Each number is 500 + 40 x the weight over its row's rms, rounded and kept within 0 to 999. Layers, rows and columns count from 0. Numbers have three digits each. The size before them is the row's rms in percent of the matrix's.

# layer 4 MLP up, 640x160, rms 0.132, rows 335-421, columns 80-159
129:561488521487545463510513449485491504493509535511488510487555523519473462501518470564539494514490496466463502492497446483501546554544537496525491467490453464494487514491553501441503484541572534527572534567503508447489532498447474542542510467
091:511535540442573440470536555557506483483448568496505512497571498447517496485519565467491526432487467480503527476514445538535576514451513545542498504519447537546478477545480536494416511454547559479552543458483497453502492546496520441474547465
106:511485530550486531497550480515504490488524422519518496482456473544466505482586482483582466530592552494423515525508472497494508456530589520424495536519540584510445549450529476520515459508473469441504584522519465536456500526510451443577447503
119:443505574536597555564449484526470504525517520486501486459535482498459555502519517495492419486492482431549490509553466471491450581509531477510509492549560490525523507528456436511468554529526500525543548417492528462485520527473489476517530466
108:437529627456519527489497490479499525486484482460446489533443479480527395448513454521446532490445556474443524463449451458494489443457551560533475448404511523448562449577548508545534519536478464548519483471438452482472508471560490457476482494
104:545488501465510487536482402549551459473489476496495530516507506578510386532534482497456484499468448431485575505552544538505467487508528522536468463565473553437531538503489573442436507466536486536498491495524490602534499510493505518525561471
107:587499556521588539545542489536493474480488544486510546408512525461544465533486407546486436521513437476495505467564520468449536463530587545487484535495533533499496509503503433493485515549495493467536496457533499490502480543440495474509427500
103:511509461520481523497520482473462477464534467504491432511480613545436521530526439480557389494416444489514502512476566492446501556508528479480505504500463484530519456448480479465460589589543497456507436433489538451554580579487461456514466483
098:479504574540526501571544494538428537509501506484512503442507528505496496514499523519473484518556557428491470517485550517549550424512478479442487538444537533476544529547628544542567471547486466487481492443402442500473411486487582452539564453
119:495495479536489490513466449506470533438498543566517528456535599428459507477501550541539551515495452485541524493483506507450492533544511513489493507491418469441485496598432525530418476526523489457521560397511493478568505502478501384473475490
101:477512520480522437574450531521493534489574472509491507500523493606468467531555472497551491478433459530462503460450505477465518548499510559520473463477536423549501451528498577584501507494564499524518513483485528442487517437480583433500439481
072:574455482452559485550525497490510495524569526508490548486496558491490515520540502579522559463441456507506510474457468494589467502544568460560528464500484496476505543560514521451466504525536527509491474456477519498502532452475519498439508524
090:508474515465432455544487518508436467502424443481522542495531491423483513513488590500508531489576529495490523535483468522487484504445550473493498559485473421534473506501485494500507441480435476506528525550506526399509438502534500543444505502
106:492472461508544357453453546515485522453538460484521538515548536469516469505520424489524573527517474457488508434427501497490507541492515443454486482486518431466481482547472536460499533530535417531529534540459402534509496511477453569470524402
093:468487471468485464475445558487514579474478493555510482484528497556503526453557483491488461462509485524451459517498470489498534463553487524464459534452507454478462490513538435508584469532553527563475537457492574445568506503484572503554471527
090:500527508538481505496496409496458481521473512479441458528502521462548553423530561513471512453508465572496512507452490560460498522453470523451522539520551532486449563512503442515505507479528560514396512566497491472526419548492460446528496437
094:528486499530519460473480562517495376541502520517495491475528489502475497469499429486550513520550458398454485527471479473431495499437457522486480463569497511459500578533498504524505464455430456469520454495435449533507531514452519565506470516
126:456504565518437462576440421515453470513504476424475482549490552498488477545491529513495441590488508501476456527537558564504489551494544497451433483480461466492476528462564481502524436551464438521529483578474495495520492593469513514534491450
098:476489577420478467539506455513441465492505477452541567476472519508442531515528542520428538479491425459514489466505408516520509529571485484525487391408514495477498514517509527490447524507519541529522502573527474521545503533562452536433517521
087:521519537529534564449518547471489498516513489437477566469509488422452520459551529517493498468485512545556477481469461487489459597513441488458531474530529511503501490560495489416518485455534502472547525515566497492575440495489541514479515528
101:476480499523543527566499477504474436479523502538472534484495498552521505492473419485480552544519531494473508484548470471483481522533467448566494511510405549518497483407515527468466557511513563536513389496448571534478462504509458498462532523
104:534455484474500469494510547479465482421538429506536402465510495465429445473524460465469527529494459510419528466543569545512604582535494443469493469472456508533505520553528448479516507529490609519543556492517498502510449509483433549541420430
115:489518507526518533453528487501484554497514490511516530513565542521480555510521453530529448473540442525437489523517448461575480480465531527569455539508455444465465495473521525507491503529522459475474498464446481524525476496598467509461529525
091:500532529540430504486563493565525555519496442447453478529459495563524432435538534443433476563480530487481448516483490583548487488512503501468501514484497520485582472438532493499447528496520501520551472487575522540511544525522545426425490498
098:553560469498435427529467540436498466478483498523548473496543485469505563543526487561435490515540468440508502445417536546556471527455460555461462444512472485445484553496486517450480562559465495516516515411444460538510551526475524558484482537
099:519581543498471512502581472478478382534595497572471560513503496466480437522562504536473487510533486483567450529550528593481491453528574488476514553497431555465518472544472554505489446551518501507504479542508413485503478436546495484507479495
113:538512520501508451563447505552555408488479475503518534530469463475543479493500481462565431524502474530466494542440492514511533465441611497551502447524571527514523406496504535527472436568560481480508480544450446523526486547473475449515484524
106:519494516526558530549528499503467501480450496434519502496470514601553460505458416456472443489517538436441482490547461554407420517507506545458486528521501484542475492452489488417490495426539470398499498496552444522481492513506556541529553579
097:536516464499525450488538482504425505483505542539523476490439538508485505543479506539477538532525467428438554537550502485490462510529525550429488522536529507537486518480570509488493522557486489485546510404451548535510538573520580546584516419
099:511490447488412490544498463460506533524492541531465550414547501502547547509523500522495505531556478497494421465549565542481446458479487516517431521505514511567519528555495444526514452569520493500457578540493535430493530459521498540503491553
092:523490505543481436483484482481522537461525442490465485487462502442469461394528528547503484571602487510479508451483518543492466428546527511539559504461498525529515464505456434546500497539529544511476534562484479479496478453512483507474497515
083:572418495465462556488545478537511453494468518502456494460457549547461531514496497508455500490557460473467445453491476532492497449502473471520440440517500482523504462444479412484500535529519540412513552483495497502552449545532479494516488587
120:548446552502496455484494516446535536481509424452517459499507421433511488489538530528517449460463477429509535554566495567490467502540472483527522444462515516519509457463499546501443410531497498456466495486508503461516492556532427493554460588
096:539498483582497532489487509409423448477552426540478562467484474421493490466515488473442484522501387525480504567576531524538462462476478507429497530448545485484561530497445466468521528548503518569502592570541458518519495475487485538507489490
086:478456524464453492569423462583526521412508461545500489467549539534448513514522500411505478512523533452485449527574546474477504539518514512444509508492474506491490539502458453517529547468491460527520467502481514474503571458518464492504523499
098:492486513469581497519439519436393474478453532510486552445530501443521440477537440490477530508467537502553436538472518492466490446528530471532543475567562479484447449474508498485551511493495484469445567464479449534493457558492447547522488461
099:482505456506541420547461567476440598483567498557529459498453492494507512466490477483502535542522479505490548520497528521491471510498487527507515429490502540521467540560466556492483503534520551476519492501404512492510516497458523501396455464
099:537488534548508497524464471499426451539485500478520552561491499485536452474468450491565563489442483519500484499528437462499523536491542502511486545426462545453505512515472487459461507439535441532491526482491478498501493607578492535459535448
101:448509509499492479484572487512485563482648553530525468509521505548511436489399451519550520472500525538498435493552490475492460495560448482483451523493505457488590450487468516489522453473550548481536475536463510493448554507528543488499478463
112:517457494529500524483500505551550512493504532389520563517463512556502478528530497487531532539547468514590482493461533510498485465524544493604510495546490524511441436526563492535445560502496555450474458487428495532512541543521484493466483486
093:573535496494478498493480464477485529481518571483458510458485539457545490532422491505515535511497516505535517498542486401543471509483420561536500440512588479521491505557494542481534452534475532476457457404548512483486480544473433481499571492
088:468454474435502527467492505505494596414486579514501395449504428519444447539455468528533465487517522487550484493449523516504528567447540429504523520575462508480540529497512522508510539494508445507548501500484477601568521509469482471506567547
091:484556489470491527528442563518519547543470542518468476511508456490455505484523620433515469529492564508427557499540466532544475457536500478512588559465563455529483526531516501579550486442482539406518525579483433555516433501454434541497448476
110:482443483463501500468579379498474522556451534491489502518527529470510453449498471463483503528463503581536449455504463454482506416488529559520494523425489487497534554468486518524543559526519442507468463420563467565477505482440467546506458444
122:478452512543503525474547430504465563526576484416498544528536473455444528430462422472471456502463449395552532501527518517507565487476586521544498505513559522505529487511533477459538544504508536524510463448521470498509464573516434503571506529
111:478431434522456476455546498472520571536501452515484474534442470500517546509513457498531496522488517466491480458488479466411492445546432444576568463508368456569550497582496504461473496510488515401442505520475532476529515508490527565466482460
101:500548447535498517557500583448597505455518549526521464494490488514506469495453546557454485498450478498518549578482462446521489543495551498427543554480482446495544475501492498486529511528503495514489474497490483497433556531534471375414506515
092:551501429508488541513533452507521569463566540519435501411506516499513411502529484469502525543483475500474506518488473540480494512431526435565492510515495547513507483606496523525522555465503548458514465533471540592511547488497494472445537420
113:466555423527467424498447410452483512447488519588471552568509496518494470463578456491458513502513535429465506545515510583454589462479417493502449503509407477500473494564496578483521586461467523470469467577475486543489471525528488435474466602
112:470535501540527483573529485505566514527516434396505459486513547446484555452542512505529530526501506490495505485455384511479510547521476507511521430449516456523531477521489486495446560546473520408487539545454453486503534496480523459398424546
103:544480492541577526508489404447529553530525597480513486496559511510490577465564438490509507551490523487509492453507512512552498380552498521536485507476515579495490452504510514528495494573512547421467574499477423520493577458482484510520470512
120:493514496474514480480505446579442515443472581505524508476489540499438504539528535565508552576558517525447516474468528504479515433549517493456448553501537506514467535518509545521493578556505515538495576413481504531548473536483521414508463525
102:468486475524553424512530484536565531576519521493510567622432459484509514493470436482496475550546425504499546428506445490514476505462440572500489520508517447540551477583399545466469472521476507509479592472535515523486502514522470507466508457
119:483484484558566435533466456557498524577523567417420578580462479542492537499460401514499451471442526566496494527519488531481475499561484488522489538454486415463488469506519523479538424606478472524454525453487531527523545538529505507471454444
080:506540504536471549455494529463494484482508528555514541512489474497448510478476500523463562531469556480511506492507391498526438425539534547539541476553517422448550514554469519457528524512555541531494479496464461528511523574583547511507582478
086:388564519551575487524493485452388543551496508487544514462514490527496519518519505495481524544500500536473536478555483417508526472532478518566483403559491490490447542600546555524467533497500535498510528522476478521567578490455452550550439451
131:458448561445546457467429399511454529502543533532498539543531536498544506509506498462492486460535488449490514438510445485489569496466420471507485432496505573497483411512462522505479520477539511418526509548419533515463572524521439560430490504
093:446564531465537494502466529482483433505478478525495498513602455534532473479482462482520485517506513448499493588591516561496544533551543507545458446527568464524509503500479462457428518447530478432521561482491438447469460572467458490496516429
093:500497513505438473534396514529477421463553522543550541473442509416482510481502449585582509494464526463465625478555415439478534490494500525517500500515571533541447534508541552477521523457469452505462446531451519480481418488536533484490452454
104:573556460487506504454459462511471518469470534534540550517506541459497509530467513571471508547537499471478530437486485527500490426482438461548521504495463425517512527491504602481478491479475445517453552504557506557519499489513472584490538494
099:508433510534523454546487435519525486503512464497467487473518524475440465538473518518486547598516496530471521587559505470437506396516524447528503475398506453500494503543492521495558495505404499548507415508477497544527458575373480507517487479
100:480556491517473508474481573513530509501520458527586492424554487513441530470459493503510517552423492497569549482563395465504549431491575454473486457557489475470448506479432525532470476463485501412494443470451486526530522513485457515489523476
085:553466521562506561548533460557471523506480491441456537508489567485455525512550509533508488505553450430509568517495498540539494464485503535504501553581490509551446492528556490561493495540466495553482499567571480490429574492519521454491487561
102:411489524456497451481462496530542514516510449547448462515497445538501481532544513476536480455554487512468460554470502546530417458416521517506512512445518520427518474427431501478474504463498489557435490543455467556467542504550504485515485551
102:477570553433514510455472519461404480461513488504559529479518447551478548479519531525451515527562427391542494432534522480467509501510543525553529445507458554505524487584490516470567519409534452456516482534542589489545512485529483537549484538
127:481446492492544479517548414528460505433531477407510479481475439479506458473538508472506496565487507483445503448506512575440503489481511491488464515489524463537523461557590439507536538479508491408451466528528524491499496602466473497434464492
100:526468494477553484541421519475438573583490444504495447454553505498523451545553489527468491444485553503494548462524522575561475517552563489445472510490486510568477543503523553480470460516512497514483517547556556518510519483489432465491469534
111:504506589539515505524497484541415528516479433509491550458551584503511479512446490485510486463519509549536497569520496444499509512475518559565507538492474514504481491476543501494550567471531508582505482496447494516523527478521477497561492464
100:444396494496543501424424472541532539508528486469460534461544484531513467415446483478585514490470481519537522432520488464451486544530490490541514523525529515438477474524435481421553574520484479560520525485487510492532467553561566447518527505
105:516443483523539558499499496490571520492511488417540536530497493469501447432528521493589495533446505477429502554488494505492464457532459536483504462531443485505431493443482526488472549511557471432465493462626497475493433492528530536448498543
117:439593476481521537507474521442479569435479581486468453403473488522467489527466524522530481489509556492451512476431464497504489524497543511490491547466483528454454438454466479530481542523448450485559515496401532456504492482463480513468494423
093:563525531484460488493572502519549476512563474513493452505512477511521507444558504514598444482546478538476509483501516504516478490481515525478404494446483459505513514493549543495503539436443517529419481495453507514611458483492455486568460527
099:523455529511578591535559559504498481429472553427493434443501492527506450515538467525535491562574499436490523480481581509397534554514579484477488521522539530490561461476506424524466531480525539448497497492474483481516483499418484450501544462
089:509501496538458459566457522482512500459444500380532543517463535553518518435556511471527513523545514475490552484510460497491492553507516558478592483496473484477499478602472551511483502498559539535456427566494543478579522522510513466502603519
113:505504529411526414516422547550495467534463521502458541429475518502527439507472506476497452524440544438521476476495424491560598513539497474523452492498436517502506472505473529508492498534491450527468482559498537515542525509492513454534426511
094:534499556557465532543512453535547520498491553479554557539476561589505570479475520513471467496590470463527532489489485501515499512471457529475460480502434514452506497513480571457510432509537531451487487534500515485519470530474483477546452522
110:470482467401449544439450473438505442385478495471476441528513537535530486412546547492540564548416494528510554544462393483461480452491523544460484489505564433445513477575444534453484499556521518472524469508495584476514548467442474461501513462
080:490471484445456506528526528497511524460534497486562446468569467577524485468426451495507512528474594475557533471541468541451501547491512438476446541474516438487561527460480535560465571564480481529508490509421552436496582477555485516475537477
091:478508485514546453457556536484471578566536449454508545503470450408499575528482567458457466500472460496501460542498493530540453572462506506498486434545532525538575506547486541514465439543557449455530527488483424501512509480454524486475494500
104:406503510511521482505492417505504455507527474481512578451533453537506449502497462471534516516551411463552494533476496530518522441401493490454512414507507505410530502569534464474491506498487498561455451535460576490516535547500459497539537459
095:481493474438460487428442473496449552414509516518514434561506466537507532495508495486455503539505471552506551532439534477426581496466509478543506492426540410488468469503554521427548504494502513487528446536436485518549396527477503459529474541
096:480435529496437481511507457435535484501458455496505426498582489452504537525442416488525466492460483442577499472513475487475448408456460420555481462493529435572519590491503523540515487521533483481527487536500530493499530459514519550570476525
100:455504483533387451534466498502478532443511491440541515508518499535461520516522459479535516535554530440526464515434491506594529567489495502543549494465463528474473488542523498535558483548470459469480474501540460407479542450469561486527436524
128:490459487504559539436526471471470463454491500507531484427516588491540461544488418520530460464453449503500554541503537539507461442418442547452467490527492483565516526501560519529529482424539490474452488402520507553574510452528461480552550505
105:513519545483560546511511531441449510417529425448490543492449447493509498506510453440426447472486441546491493518509496462504519572474432469517487462525465466501509551495465484528483476543513557487475547440479453528490463536508495536559397407
098:568515490484511522477513580491528569498417476574497483506527544510548512516433446551484450473508522492552475511520594525477543478465516534460490518473565498507526527462503457539515494516499512497496495470584467526527510497492501482523569599
094:459516440492509478510520454443471499554527493464492558467480511427403475481515555498517502477563497525469537543406554551527470559462550526534514455429521462505499507466518484546577428508489489531494490530472441489540519507476457532446441458
# layer 4 MLP down (transposed), 640x160, rms 0.0686, rows 335-420, columns 80-159
116:430448458544436519640494420512506557492452490487511457571501451451537487475535573495465470534500444467443488526505532571551468423462461473439485514533487514483469467503491457514465449473473433513461526500509562474553467554471494526529530464
096:540483428516512421556502476499495566497514502470531469530491517483483487569485527552544557548496512507519564576498491529493494441560546582526535501531520518532439490474507509447496534550531546542469494499467569530494545485410563480528523566
106:617575557539537482564499498492511485457451587511476491488484464485545480550491526487509518481440502487459467479458539513501527534511560554495529478496477530501547492410591532493492521574468532496463535566534468510423505494506497529497537564
102:472469514507477478522464414511496498504543517496543461492521526541459550522518520471545537501453459510534506429511488544511459572476526529550525529423594525539510494509507455506487493471479516510513486423546569580563507527516531462419550503
108:527496561464552563448438540526477609512515537528442494449498459503473478561551481495494530550484557495520474481504469503453509480496483570530481476545456535570495535533461468523520504501456480538464499461474600518477509498572546445454437521
104:512547453488456490529463474538486456490504538551494527456500501483410448494558506497500423494443547487514461481543450525514435539456422461458458550494434468545558518496487492563480491485441544474553541506475506507452485553492542445468476510
100:450495567511547534449453449562534463511525535461491461513460510503573547539526453477466494551512406548545540464593568485471489563484477474545513473547413495540417477432574475534549476539453491418524538471494510464468489465533505529451516510
101:493466464484541454406451451512501467487482519501477471499456471525511486454550551549563499522482491542431454485474540429485482479458534475460578560471472460482485538457525507429469474529522542545530474492504583542485424526557493555592443521
095:475512414490446450448484520430458470534462530441470539523505538405523511500502511517606473500465508539469488492413540505501498532475493463524485486485482563530471477510494545548462494480480497496506532472525406456489515526533527552501466451
110:441574565475555540517514482604428529453560546502470496524477473518471567584498556504497572446556500509480486481492496521461530540486524554491597532491482548519481566492547505495493514567513571514469547531484507486555480452475554473520480497
097:534548538449506497544511518581482498571453570514503571555551520502519493548523486452499558559496478468538548496532520587510462503483407450512466535543447505473440496542457487519532528503543468465524475513504489447571399523483491453536443459
088:444504523543406547514462425538530458504440472475485527536529518420487525461435561473499487491490480516453540534558502507497476464532462504508449566524514556522485459519467500537506468486495490416452463521537549484529440539528505519523486510
091:547434491550507563468472493546508514584455540496495455542505478464543500461595540487488466538477472513527445557426479490528541504488446505527517508602511483526555482481540534449478476504521457552498488483494514504459546468518576502456496596
107:480488436514519478563471584504538511513502518507549446477502535480533437503512488556477546441461452441571490506453509417466508457499521452540489506464478569464473506486545536505502544476536474495579519502434515476531476464449522512525543515
095:452475452456511514485572493556548459529519519524550483483481525519465425514471522545569472500522523483533490491459477449502473497411481493498546494496558586499548528498460509552453542503451466439579482537496525503483426470539511506569557552
099:457512461543524448625462528460489521549505514530587529530566446402483421563486484570507502479531508474447503488472466479480519470517521490541521540512466498532489466568490526522445446471413467464629500435498541537531527505515547541473521507
083:576549513471461511511552509444558476456544524455534504485549548560483437543566377462526470518507484470489500478501526435470447443431495479544494491555548451453519445470534493517532501483524491499576496509436466500516496453483475542527496518
101:545531472476486420454538552532499536475562470505484515527568478476454506438493465461570477525501564518489524464399435462509449510476512523484550497539524470484493500540488497492473510508506593480525474501457500557455521465553443521453454568
101:534552445521520492515544554428547539473426442470515497511504454565499521464498489554424474567546501467429463485515454433530545459521508539503432438503528468473541539574531517541463473512503420509556515510497494506430458541414441501515522538
103:502534460508506521479492588451493537539471508483605562456456529478452490535486544488488542544424461498488492519506498491543510496550455435473470402495453540491488510491485481514541569450455517477482475606508514470564504518461437502453485574
090:516520492432548466527548534495522457465508544510453491439550465488538467571551553561501444421511522445532469522489503493433524523439513494448508508552577542443532563559492476433487580500546540542511489534457413508497489551447444535528477535
099:538438530485479548565457555474518563493477508435448479507515443527469467553446516438487557549509549485532391528503532552547438488472439494517450546500471486535490499521481577423448581523507501433538531469502516527490427526455527508505512491
110:552521581516520530464559554464485580443498511445429468491535570484447539460563558457529498555536512506570510480510623537516514499473493512525540492499522550496496459516499527488492544498581499442527561500512527519529509493486428540502585510
092:481462422453493473573561494463467447536496485557489548473480514520514504472435510525512516418505495522492497510499492452505491450458500440498447496507522493589482511616493470533487530453492431470456552549520479480503483522551444521530490507
090:483565498510543539539499569418524481516510480556464484518475547504562446526550511498534565426521487404535483495467464505395494470486453443542502470474472496508478547529554524493520577526532451521547518595444509493537482529453522511487448479
102:543449577509554468502414527542475518495543528529561414516454461503520477447500534474535495478435485521515506552487554519462509528462484462484436467555541540478515523458539488451509450383553517537547454482456423508519471405531538558512507557
108:526501524525493572519500456452510539565499590464434480489526524565534517528497537513440511499490485519532488466449611485564532553521494538517432529447485565518479512534489557438502546409517485449456540513486463479470488533508591488495555492
103:511540470437539558470481480468535399541504551438447461493540480492515481445499512532571544476521477459489528596511537509523444514457452474511491484498542539528547527520648507539516534477505481559477517547524468537441436466542484486536445498
097:489512541550472552470530535486439492443513496492459475496571513492415480496535497520610522443552495490443477421485494472470570460439503535521545477517483451570424528535445495558511510447538515535480523477476468520512542517557470531480574528
099:454494604473518460507527533435538481494535487543460526512451505439430441530494489569507495483486446527536474522509457488480479462489472573452553530484504489583531526519525490437537532503370522486485471548505489459358526487466529534479564550
099:536472479491461506508503530499473500522431444445476468500530578487438486507454514513508496460459524508458469586488444528528529544512608496482455474460459547469540514462491539479461471491461555460441476477471480559539551469472516475540522536
091:446570520513496440515429516461518538447481524572472472500498532520585578472498562481465473514555478514549542585470462500539491524462478555477589571505525557515506530543555523469499526470447486535514444528543539423507536445479574541501565444
112:473505557485524526440589493539505472525524405452479461540508551515476493441458519446554504476550511504494551425456482489579444506403499540491500482441538458528435494517527515550558443527505503503523559470507481549499502510520462497509511501
094:414471480493480486479467460421490491539455522480512459562507500461547464482551446481443521486556503528472561467463461473548450523531501442444396530516477491448487505527444466493472435420448508462490504468500466515542450517594586468517507515
100:527546479533493479471539531527459467514506461545432502542501479461430503524449492567588539455479516511517470524468512428509526498514488477565554443564509519537545471561455476454605436500569497452477513474476503537432521522398495481520483540
099:477501510518552526480502539443530498583500483517543501507499481495520467577499498518497450451440473472478483474478557479510527457398526582511568447453488553476497550515547445545497509472486479494471483457479488497500459490570521502432485460
090:488540507454486512509603538465491501489441500510453501475468513495518511525504497597517521472557502461545496521459479523424526479471524479568452462475550515478476549505570481510530525466562535549498505526436447524542454478485376492515516530
098:522563464509559525510507562471515489555562536457583528491527517451515533523583466541486533458556467525557525541525412510450502477492499466450538473560508494462560433466512509508499518558516530524479526485437543574520514496470438567456510505
100:451460513474530556569407552553486513538486556489516474537476464530497428551463484502520516441456498517546549468462524587496520507448495425520525553514455399486446488549542478521511506533438632476451482485486478479425551488498475492520492462
105:473505536504477505470540459542516442435450463556574581416537473524556501503490494509520483472491513453473556546512477536503478532432566537509477476464525463465510514556494473445500478533474565537473512461485452494473452466490508545559482519
095:452469507543524437480529532513452521538475471493557486521499463556502498498519481509496517481509543550516542475488502577425501540550520494486448516492487524455463481529479503457519572455505462466460504551379441448494472511442425570497510536
090:472526519472459485424495479462522470552448496494479548596485530507493497462519523462535477527454490532434547516518534440510531447498467588489463481488531549535451461509439534461461456540507533444486515505474511474413469489489484529503438455
096:521487479514559456543525507477473480466526425526529484520474505475530461503569482496479519415503488486492454538537544515506512480566546469454451453488532505435479485422512459519446479519524414558512535534463580473522495464523574486452486458
110:583377473534432484476487455485493529453477477458531562575469454486467507483471476453492492467490504493443468508432499464518557542472472435475562420563503472464454489527488542599499513543432436470521511519549543479509478613490530508439577537
116:486508497443558470475497486546417545476564467476434506489545495598527537452528493471482460491480540522529491570490525486509518564513576541524474502568434503513478515546442519513503446557499493531403526529510446535537514467510539497534420496
099:444493504453469459480535503485536499499464525448539440536520520498473536500480447460484466495413509500574455475441498506435520543530471476576493563512456553491550551489554541531532505541509543460501460541541582524527524505510510495527556524
096:483411476580532547557503474515449483461539484503520473528516544535552501481441470435468415476448445522508511469439526472528530448431426451541424549482567502488563450426449561553546450514524447500524474520510493441488508477419480506544607534
096:465435493452498562544519569530496486446456496466542518460502424528405497525489452491477486464479473529480491488491437481520404451542530544532441500547498523426510548501534540544505552422499376548474562502518524542480507506464491540476426465
103:580468502481469530476516432577520482505454558495449561518548447511473534512514503542463553497525467515500558500539537536479530478435463488479469496482548476518500484531518507425513486528499546556441522505472528467452540428474463431478497531
106:578546502504491520443472524547550407551488495502499516516549465534462431476489474565551555488511507506522574535510503532483497431469522533525458465455493547463479467459531554487538464497543494480516443564453516421504437449561567527463502503
107:537528427515511536468586534494501481524481434486463574460460509536453465502525506464504447469482584557501540467434474505455551476443522505475496506505472504454498443489502497524524528500610529516455428443495503415517437502503508409510443589
113:420495555527515437468548470493464464458554571514497510499430511394493514540572480506530510530453490530490512472455474445438535584492458524541540468563504565479522518480489481491532545518513564505482587548479514454510534499418457524464477511
095:486472514426488549496503489476493493545500514502482461491538507525516527535545439445477582505528587475454417548441551503562528524500546526500548451481530440515506478530496547469507534428483505493454483434522446496510519534513462477559571483
113:440534423525546458394491505589507488511482480503506459516496448485495504538498534558485494490497455509446496435513556502518555515447509496522500506490532510516502498596624483488483459440567511558530460477512493548491496449513521458517507560
087:494479510548506437577547450457529487475489435550553534513461594503470510441500510510549442544485494549425495518545522427531523476473460464495524460518505584474484450537449437522470452514451344503516539478521597521535495472535489494513510519
088:420503578536456475471527397518550481484521430533499515494483482493514549511524542486501498539424517495457573575467482506432508444498521577491540568454511478516439431490482575529471422496444493521492398506520486494486489467523483558507540527
117:569519506464515449560556531475503518569474599483437583485441511436489490571487564523465496516456489556483509482558462522479529506543425438532510549518517503582519459486523493539472500505513499525562518525505439512428493514503497506546504462
100:489518485462506462491457480576565497545545554451547465482528434496503544565418505568457469488475453494413447481462514436509494522487510463554518529464538486519495545425522466544440519485505528588509432507583545527473483507542499455505511483
098:486465508495451551517568551490461516508408461513496479553541471494523505565538439462516476506423447485511522444504465504587472472502471516526470551538451477430402444558403542415521500541502501478501522519512534538485535472542423466517531505
104:505517468522593477479517549528481575463500522447487459517499494505554526446429526517487517508528525467461467491490499474551466548493541451534539542529452534530413493523567475481500497488479537533493468462517519490481531440531559445487511446
089:532503530513448503461477577472497569416545511495506446467519528495577511508521470502542507469456526512583475465548518507501475517431484482489555521556505501471526498526509491456521533490539505508560573420534580485474528465516479580503435616
094:464504521484593474475504531488490460453502500418551471501492581515512563494547558519515493519447484465443492479475518499496502512439586527579537474612538490477514554474485542482490507512515517552407495543504460475470519487462504565473509512
093:534483506430476418620514525519534474530493558539531500522559477489566495501494555488538558511617583533453474497515442473507462492476494524450446541424558502474504510471437501441473521512545531459528450488514517493559467479493498519496491475
105:511477527528529468548508410481501617468535511539542483539486441483522447452567487521465447533554522463507470474499524514568517522490503538540506514481550482487501471501576507507473492501445588564517472509571521482466559479452562501480491543
099:492449444476530481601515509519503511453495458547483507533475547565585434530536491494437485482537469511438548473477568463451487542442494471475489551503494526488474506483473492510529485417456478539571468518572476513534461437487463452535559516
111:471540449551456502589499548479483503520451611527539487411457451564494492508514481440468487511531481497472458431512602515483463506535517460563534492496531454465513463525528503419527494541500422484567533471474530528513479521523522530488500519
100:495547495516485429542510489482509486487514481491528521512506491506509491478509470512483518504526537527396553570535515468344467475538514466519490458548581564455536473467579450596469495450478468505507487474460409530508453552449419467502447529
097:523526507534467509463498506500552517499526468494471499557513521458527542542540513469528503444481518529432545486503501506509523463467508525521599478517560461538406506509467515531489463507437502475488468521503468502566517551515519491540526558
093:510528527588554447558508526487474493524455530470523412539501508485498511428498530497528476536542455509462542476501594500506523499449503418447477477552504548483491608492474572546454477497540462510502496442567532515545476486442535535540516485
099:485484550476530525533523505582533503474495490493484520501514495501459512456472601522505460483460443508489544478492523523482517511432561515437543488490413568520520513531471583491455534518442464540453444546462448463538508470495496479473489526
110:480555481503509458491485537488494470435508447431509470531489520504495461543505572511469528461391572565437506521563461494506478551469516496504512461533483439511490479483597515461470479526517523480483535502518429537477558407552496425534458490
094:556481471444487546557473514525554430530504561488441515426466535421503501519527498500394569452474524544556451508463507446535556536498458500542509603509455625538529492544535523494575473587543506557507493565509522512507477468485525465486496487
100:452444493506506527512466482539431523471519499479473495446497504465559551471475479512505558486475542500493484516596520529495385570455567599506472560437522525438465509477556460505513519607454518439542482460544522430522486490510494505440522434
096:491471464504517555479548547551525494519526452481434445491523515498484552534501501542520532519561503522491445522476476492498490483492482519553418561557541518466470546468428481423545530429487546463498533473471399425529479552532508472475482426
107:520454465484521535456437439490597495587474475548562471551471465505542457474466509480519521511515526486497504586456518526471483465525579505417422486461520495513484490505514501546519485455567447453483440529524463452439478443455560538539478518
097:460495418499591454495495485509395459482599412590504448487515505518466488443549466527530500516555443442514531515437441436549469560471431471486554533488428553545520423440522456480557484451478525501453521477574510485522554521455485444476533526
102:537493488514600490497542516466452552448495570463468515377441521450503507546462437503560438580496450521499534497588476531436515493517526428523529505559571544500557489500540537499517557578498501494537528507447499550450517428472503506481516557
097:493490398539528507509556517492542478571448525453532476505492534513499463509546564538533507488536529489477416507504550391508424461451483603499565453599504562568523532556511451538482514502504481486484464525536458500445433539448526526560483506
096:446495520468545528462531504452500461453417466509523446519508465431484500469488589489571465517515463533573512531552441469578498479545445488543553544550381522490447566532503519500471524497515528454520509519465479446494462464438497503532478483
101:520446556513533503468529546494505449474566407456480454521584503579476503472431484537461546484491518454531556457441501397454547516464482539477539504488510541525471566517490525484463473579523573494492440572576566464502527575548481468456507544
094:489437493482506442539479447483462467622534435509498579484485460449484467485476509480500560526518499499546486578547493483479480452502483495512585498526535556484492508487432525468434529533461494401550502497551613592430483477444528505448494449
101:478460456494499568493600562510519531436533494467481490461482540515490501594446485539450529523495550471583476487494487479527465528537514493535529510553464422503525519478490432494541581493473519528467445498494454539412464429474503534484566503
097:457489428502496431512512541543536541460557483496541480532439504504551506452471490468437507455526499457554583475503518503487554595460484490496497429503529522465505500509465476430542495529527530486580536484514567508539461364555506436473469518
123:523438463521490512497484449460549526448485557471457498498491455513543553485574483564495461501526491526498521512461527462482485555469491449479451450522476530496596509559593542485467468466469481490463491454487473469515450475521544490565538534
094:487506464513457525543432455476538447499508574481462479575499433481511540533494462452489534517501459468554601517560538515523495502513446451435460518539418549516497483473471510467475496530470499510573554463515586500492497494465498508483567479
105:443418470529540428468484540492486471510455474462522555543492499576521569523550526545460432522496490510497494505514544421525451470543517473466555450519470557514542487522510472476522471532526442535549482467562522492480520612540491430553546566